config.toml
n_layer = 13
d_model = 64
norm_place = "pre"
tie_embeddings = false
init = "uniform"
init_std_qkv = 0.0472
lr = 0.00454
final_lr_fraction = 0.0
seq_len = 256
train_tokens = 112900000
Each number is 50 + 10 x the weight over its row's rms, rounded and kept within 0 to 99. Layers, rows and columns count from 0. The size before them is the row's rms in percent of the matrix's.

# gate: layer 7 MLP gate, 192x64, rms 0.188, rows 159-175, columns 0-63
# up: layer 7 MLP up, 192x64, rms 0.172, rows 159-174, columns 0-63
# down: layer 7 MLP down (transposed), 192x64, rms 0.169, rows 159-174, columns 0-63
gate159 093:56 59 38 41 47 60 64 42 50 62 40 54 39 53 50 48 50 60 69 75 42 43 66 42 54 61 56 56 58 49 48 56 47 43 64 42 48 40 58 41 38 29 24 47 51 37 46 58 61 55 61 46 38 56 60 43 40 67 51 50 40 49 33 47
up159 093:43 49 49 60 44 39 61 45 42 39 51 32 47 48 43 57 50 48 51 50 49 54 42 41 69 39 51 48 74 27 40 44 56 40 44 69 35 54 54 55 51 51 54 40 44 48 65 63 35 68 56 42 53 58 34 72 51 43 50 70 47 49 51 62
down159 094:48 53 47 39 58 48 39 47 59 46 40 31 58 49 48 54 40 61 38 51 49 44 45 33 46 55 56 48 45 33 52 65 56 62 56 50 60 50 52 48 38 43 56 41 62 41 49 57 50 44 70 29 57 66 46 49 25 75 67 59 55 66 43 57
gate160 108:44 57 57 60 65 53 41 46 47 50 45 54 66 59 42 55 70 45 47 60 50 43 52 48 43 42 46 60 72 62 55 66 52 45 43 34 65 17 59 54 47 37 35 58 59 50 49 44 59 47 54 54 46 37 31 39 39 58 54 47 37 56 46 42
up160 105:45 49 67 49 65 41 40 30 37 58 77 52 52 58 64 30 61 59 57 30 61 35 44 54 74 50 49 55 35 37 45 52 48 64 51 50 60 41 44 45 59 46 41 57 63 57 54 51 49 42 41 48 48 48 54 55 51 50 49 31 49 46 45 57
down160 105:46 40 53 44 58 56 54 54 56 41 25 55 53 35 45 49 60 58 51 59 55 56 39 52 50 43 53 43 52 75 49 75 68 63 52 33 60 55 36 50 57 45 47 45 47 45 63 31 66 62 56 55 47 44 53 41 56 45 35 49 37 32 43 51
gate161 086:39 37 54 57 46 54 53 51 53 47 59 67 51 42 52 50 22 72 45 42 53 61 52 60 26 40 52 48 56 65 48 50 57 57 64 47 69 47 63 48 37 54 54 61 68 46 44 55 49 52 33 51 55 51 27 63 41 56 44 53 47 61 37 51
up161 090:51 56 74 39 41 39 38 54 60 51 53 53 45 51 39 45 35 42 49 52 46 45 47 40 49 44 59 49 60 64 36 56 62 66 44 54 32 58 48 46 37 49 65 58 62 56 35 65 68 54 40 59 60 60 53 73 46 36 51 47 39 43 47 33
down161 090:58 53 38 61 51 41 56 63 41 55 48 41 42 34 53 46 71 48 57 50 54 60 57 50 59 63 31 64 42 44 48 38 52 37 48 47 45 71 51 66 58 58 31 49 25 39 41 51 44 45 73 39 59 38 58 38 54 50 61 56 51 45 47 53
gate162 086:54 32 30 42 42 55 24 44 42 68 58 51 37 58 51 57 56 44 45 54 62 60 63 43 76 48 57 60 43 69 48 45 46 57 44 54 44 42 39 40 42 41 44 34 59 47 40 74 52 50 55 54 39 61 51 51 44 57 44 49 56 48 48 58
up162 092:35 38 31 60 51 48 51 65 54 39 40 58 38 57 50 58 44 45 46 57 53 52 47 47 45 70 44 39 68 56 44 47 57 41 33 54 72 57 42 38 60 55 42 30 54 64 55 48 52 41 59 41 65 44 46 66 51 51 52 42 27 61 44 41
down162 091:55 50 40 53 58 63 55 51 45 51 51 63 52 60 48 48 67 50 55 58 34 64 58 40 51 57 45 75 45 69 55 38 39 40 46 52 42 38 44 48 26 51 63 41 44 36 54 54 37 78 55 57 51 54 53 44 54 41 38 61 42 34 43 42
gate163 111:42 43 40 45 50 32 32 59 48 37 54 55 51 67 51 56 53 60 56 43 42 47 46 44 50 61 56 41 42 67 64 46 42 48 50 57 65 56 64 66 41 39 14 56 42 55 45 53 46 46 73 40 54 48 42 48 48 56 55 54 28 53 53 52
up163 116:71 42 51 69 43 48 44 49 27 49 59 57 58 62 43 39 52 41 45 59 43 38 44 32 31 58 56 62 38 53 49 53 63 26 54 51 30 54 54 44 52 53 58 52 55 61 60 65 54 33 57 47 59 48 53 47 40 59 51 46 46 45 29 49
down163 115:51 46 50 59 46 57 41 33 46 63 36 66 45 46 40 68 56 31 45 39 47 54 54 39 45 57 50 59 65 47 50 44 73 53 35 44 51 59 73 60 42 54 44 67 47 41 66 56 44 47 44 59 48 47 51 49 39 61 40 42 48 54 26 63
gate164 090:47 72 53 50 39 23 37 69 49 55 56 62 43 53 46 45 62 44 45 47 57 49 49 52 55 40 58 40 40 49 60 58 54 54 58 35 55 40 43 43 49 53 48 49 65 51 66 41 55 58 56 43 58 58 55 42 57 34 58 22 60 29 45 61
up164 095:58 43 72 41 29 57 61 56 42 66 58 46 40 48 71 48 36 62 58 49 53 48 46 54 52 59 37 41 50 45 41 43 60 41 39 51 44 50 43 55 51 65 57 47 62 32 46 42 50 45 48 68 51 58 65 66 54 29 42 41 37 41 53 38
down164 098:65 38 54 46 45 73 63 50 50 37 75 41 43 57 54 50 34 47 57 55 45 52 48 39 45 56 49 48 42 31 41 55 58 37 36 61 33 56 60 55 53 54 50 45 43 44 43 58 53 57 69 59 44 58 68 56 35 42 41 61 41 60 45 33
gate165 097:48 53 44 43 55 63 42 32 52 48 60 52 42 58 55 48 63 44 54 51 47 49 44 26 59 59 55 53 49 26 42 31 29 44 60 71 53 56 45 66 55 50 39 62 74 50 45 49 39 63 49 51 36 47 40 40 45 57 66 50 57 45 51 60
up165 096:50 49 57 37 59 51 42 64 46 70 32 38 39 49 59 41 56 42 57 37 30 40 37 43 37 55 65 52 34 37 50 52 48 46 50 44 55 48 58 45 55 63 50 66 35 46 55 50 48 44 48 58 49 45 57 49 73 51 49 74 42 54 75 54
down165 098:65 53 46 53 68 44 30 41 53 45 51 61 46 75 55 54 32 44 48 42 38 58 45 42 54 49 54 70 58 46 50 39 30 41 61 60 44 62 60 60 55 58 78 29 58 57 41 52 53 52 45 41 46 54 47 47 43 46 40 44 54 41 47 51
gate166 119:55 52 39 45 47 38 53 54 44 64 59 37 47 62 39 52 58 43 50 34 47 44 59 52 52 45 65 63 53 50 55 51 53 45 52 45 55 41 40 54 59 28 32 67 72 43 75 49 35 46 62 55 41 52 38 54 45 64 58 46 31 35 47 62
up166 108:43 53 40 41 62 65 44 55 66 55 40 51 31 44 46 57 60 58 42 52 49 43 58 35 45 42 47 48 49 55 52 38 23 39 66 46 58 70 61 65 43 57 49 43 42 44 53 60 63 54 46 47 53 44 39 64 33 53 48 67 44 71 42 50
down166 112:51 56 40 54 65 44 58 79 49 34 57 54 37 58 38 49 56 39 32 54 48 41 54 42 41 46 45 41 49 47 59 50 52 36 55 40 51 49 45 44 37 58 61 46 57 68 41 72 29 41 52 44 58 56 68 49 44 67 46 65 47 42 60 43
gate167 103:50 59 42 42 51 53 47 61 34 37 49 64 39 50 56 40 43 48 53 62 51 43 53 58 30 46 38 54 50 41 52 54 51 36 73 39 32 68 52 72 45 56 54 35 67 56 59 44 52 50 47 35 62 50 32 44 44 37 58 58 31 57 54 57
up167 098:55 38 40 57 66 47 64 49 69 41 45 51 69 58 59 48 53 48 57 42 34 58 42 45 47 61 67 57 67 55 58 58 45 36 43 68 52 45 48 59 67 47 71 35 55 44 47 53 51 63 34 31 43 48 47 64 54 51 40 37 36 49 47 54
down167 099:57 55 65 44 33 49 39 63 59 56 40 38 55 43 42 58 45 48 35 56 60 28 38 49 48 50 37 51 38 48 47 60 47 70 48 47 29 28 47 50 57 60 55 59 70 55 48 60 53 39 64 70 38 55 51 58 58 58 48 45 64 49 43 53
gate168 114:68 38 65 49 27 36 51 47 35 48 65 39 59 49 46 56 53 57 58 55 42 63 44 73 25 66 62 56 63 43 54 50 51 45 41 67 46 41 49 68 44 50 52 53 44 49 64 56 40 41 47 45 47 46 55 56 41 50 41 57 44 41 36 45
up168 101:45 62 48 64 58 51 61 71 52 63 54 40 50 37 47 55 47 38 54 34 39 58 45 52 43 51 51 42 58 40 58 33 51 42 51 36 39 61 59 57 44 46 53 50 63 55 42 42 36 48 58 41 52 50 48 33 21 43 57 48 63 31 57 73
down168 101:63 32 44 41 35 52 56 32 60 50 57 56 54 70 60 50 55 49 43 47 41 65 43 48 52 38 48 54 42 58 42 61 68 59 43 54 47 27 62 54 48 49 32 40 42 55 59 48 61 34 42 35 54 49 65 59 58 60 38 53 41 59 48 34
gate169 105:33 56 60 45 47 50 41 33 50 52 43 71 52 58 56 62 51 21 54 34 50 30 52 57 60 47 48 59 64 47 69 52 65 38 67 49 48 50 56 51 52 46 25 49 52 56 53 53 51 68 52 38 31 57 52 48 49 49 44 48 55 48 39 51
up169 097:60 47 57 54 66 47 44 57 41 56 59 37 47 53 41 45 43 48 69 48 65 57 38 54 37 39 49 47 35 52 39 53 46 56 44 37 26 54 57 65 33 64 40 56 50 36 60 45 51 36 40 59 43 64 44 60 60 44 60 70 36 63 48 44
down169 093:50 47 42 68 37 56 52 47 46 34 59 47 38 44 46 58 45 54 36 60 39 54 31 46 26 59 61 60 45 49 37 55 70 53 59 70 42 43 67 65 48 70 56 46 45 52 51 49 49 61 48 39 56 40 51 29 59 46 57 66 55 50 45 45
gate170 087:59 36 69 47 49 60 58 30 39 60 41 66 34 48 52 30 46 37 48 52 68 50 33 56 53 52 56 47 57 44 50 77 65 52 42 46 42 54 43 69 60 53 43 48 58 37 61 57 32 42 52 45 41 39 40 53 54 54 51 50 51 37 49 48
up170 094:56 71 51 45 52 26 43 61 54 48 47 50 58 44 54 48 58 74 38 42 48 57 44 47 67 42 35 59 42 54 36 69 49 65 59 56 38 37 59 54 67 64 52 53 33 48 54 44 52 44 58 57 32 42 59 48 39 52 38 52 36 47 41 54
down170 093:45 60 49 52 47 66 61 55 31 40 39 66 54 48 43 55 46 24 24 62 57 60 51 50 39 47 54 41 48 45 60 61 32 42 57 37 51 47 57 45 53 36 54 51 62 34 56 58 52 56 54 57 58 64 40 72 45 47 48 57 38 63 54 44
gate171 101:37 36 63 44 53 44 44 47 39 49 67 47 55 52 35 56 53 47 46 49 65 54 41 49 44 51 61 49 55 24 39 47 71 36 58 48 40 58 56 57 58 65 44 53 51 33 59 72 57 42 52 59 41 57 51 46 54 51 53 57 26 40 29 53
up171 103:33 30 57 41 47 42 47 47 55 63 58 48 54 47 34 44 48 67 48 50 47 49 54 58 43 42 55 62 43 33 39 49 54 69 45 55 38 52 70 74 49 58 54 29 44 51 53 54 44 52 38 47 52 58 58 42 60 65 32 72 40 47 49 43
down171 100:47 69 23 41 55 61 53 63 54 65 48 60 43 43 60 32 44 52 51 47 40 48 47 49 56 59 27 46 54 66 53 61 38 64 50 43 49 38 41 65 50 39 53 60 45 60 53 38 44 49 71 48 47 38 50 52 34 55 40 39 64 56 54 60
gate172 092:40 67 56 33 49 59 50 57 37 44 45 48 79 58 49 40 43 51 61 44 49 55 40 57 47 49 45 79 69 53 33 54 46 45 45 50 56 35 47 49 43 46 31 77 49 49 39 55 45 63 59 52 53 49 50 42 49 39 58 56 49 45 58 58
up172 093:31 51 61 37 62 41 64 55 53 51 58 66 46 54 63 47 63 47 47 57 51 51 53 75 59 51 27 49 34 47 52 54 42 36 46 45 51 54 60 52 51 50 54 45 46 59 49 28 73 45 36 46 54 46 56 57 58 51 28 35 58 51 65 46
down172 094:37 30 58 39 62 33 51 36 37 49 50 45 55 52 59 44 51 51 79 43 52 42 48 47 51 58 62 45 38 49 45 45 55 53 45 38 64 41 43 50 48 49 38 73 56 61 73 43 46 62 41 60 57 38 69 52 59 62 46 55 54 51 39 53
gate173 098:57 54 59 42 28 44 55 45 54 36 71 54 49 49 49 56 45 47 49 50 64 72 58 47 49 32 58 53 50 77 44 43 48 63 53 43 58 40 54 50 46 64 40 59 64 47 46 42 53 56 46 56 51 58 38 52 30 35 54 42 70 34 51 39
up173 108:53 40 62 48 29 48 45 28 42 52 55 41 62 47 64 68 35 56 64 55 47 55 50 75 54 38 56 55 53 55 40 55 40 53 51 45 57 58 48 54 49 58 65 36 51 43 44 48 58 50 21 59 57 55 68 49 52 41 39 60 56 39 60 49
down173 107:49 49 52 62 76 50 49 57 52 64 27 52 50 54 45 37 52 56 51 46 45 28 41 55 52 59 44 51 47 31 61 39 61 33 49 55 44 59 42 50 57 36 62 41 34 61 61 62 52 46 59 49 51 41 58 42 71 49 47 61 36 64 39 54
gate174 136:49 53 44 46 47 47 46 52 49 39 56 62 49 69 49 45 52 33 47 55 62 40 64 48 49 65 46 67 71 52 61 53 32 61 56 45 40 48 47 63 56 24 47 42 46 26 51 64 46 51 60 60 37 51 42 60 40 58 51 56 30 39 50 40
up174 119:63 40 47 56 44 31 64 34 26 55 54 31 53 42 56 41 46 63 57 50 40 56 35 45 49 46 52 60 55 58 51 50 67 47 55 64 48 35 50 61 43 59 56 52 54 69 59 35 46 36 37 41 59 52 51 42 65 56 60 60 64 48 36 44
down174 115:47 47 49 39 47 51 38 49 54 46 38 57 47 55 43 49 43 46 34 55 59 55 62 43 52 58 50 50 56 56 49 58 37 55 49 49 60 57 81 48 60 53 40 49 44 41 50 55 49 57 97 58 47 50 49 55 38 40 39 36 32 49 54 57
gate175 095:41 50 42 46 49 43 54 57 59 55 65 48 44 50 36 62 31 61 43 60 50 49 51 36 54 43 62 56 28 56 57 47 43 38 47 40 62 51 40 54 39 49 36 51 65 49 49 32 51 66 64 46 57 49 56 52 43 27 60 79 38 46 42 52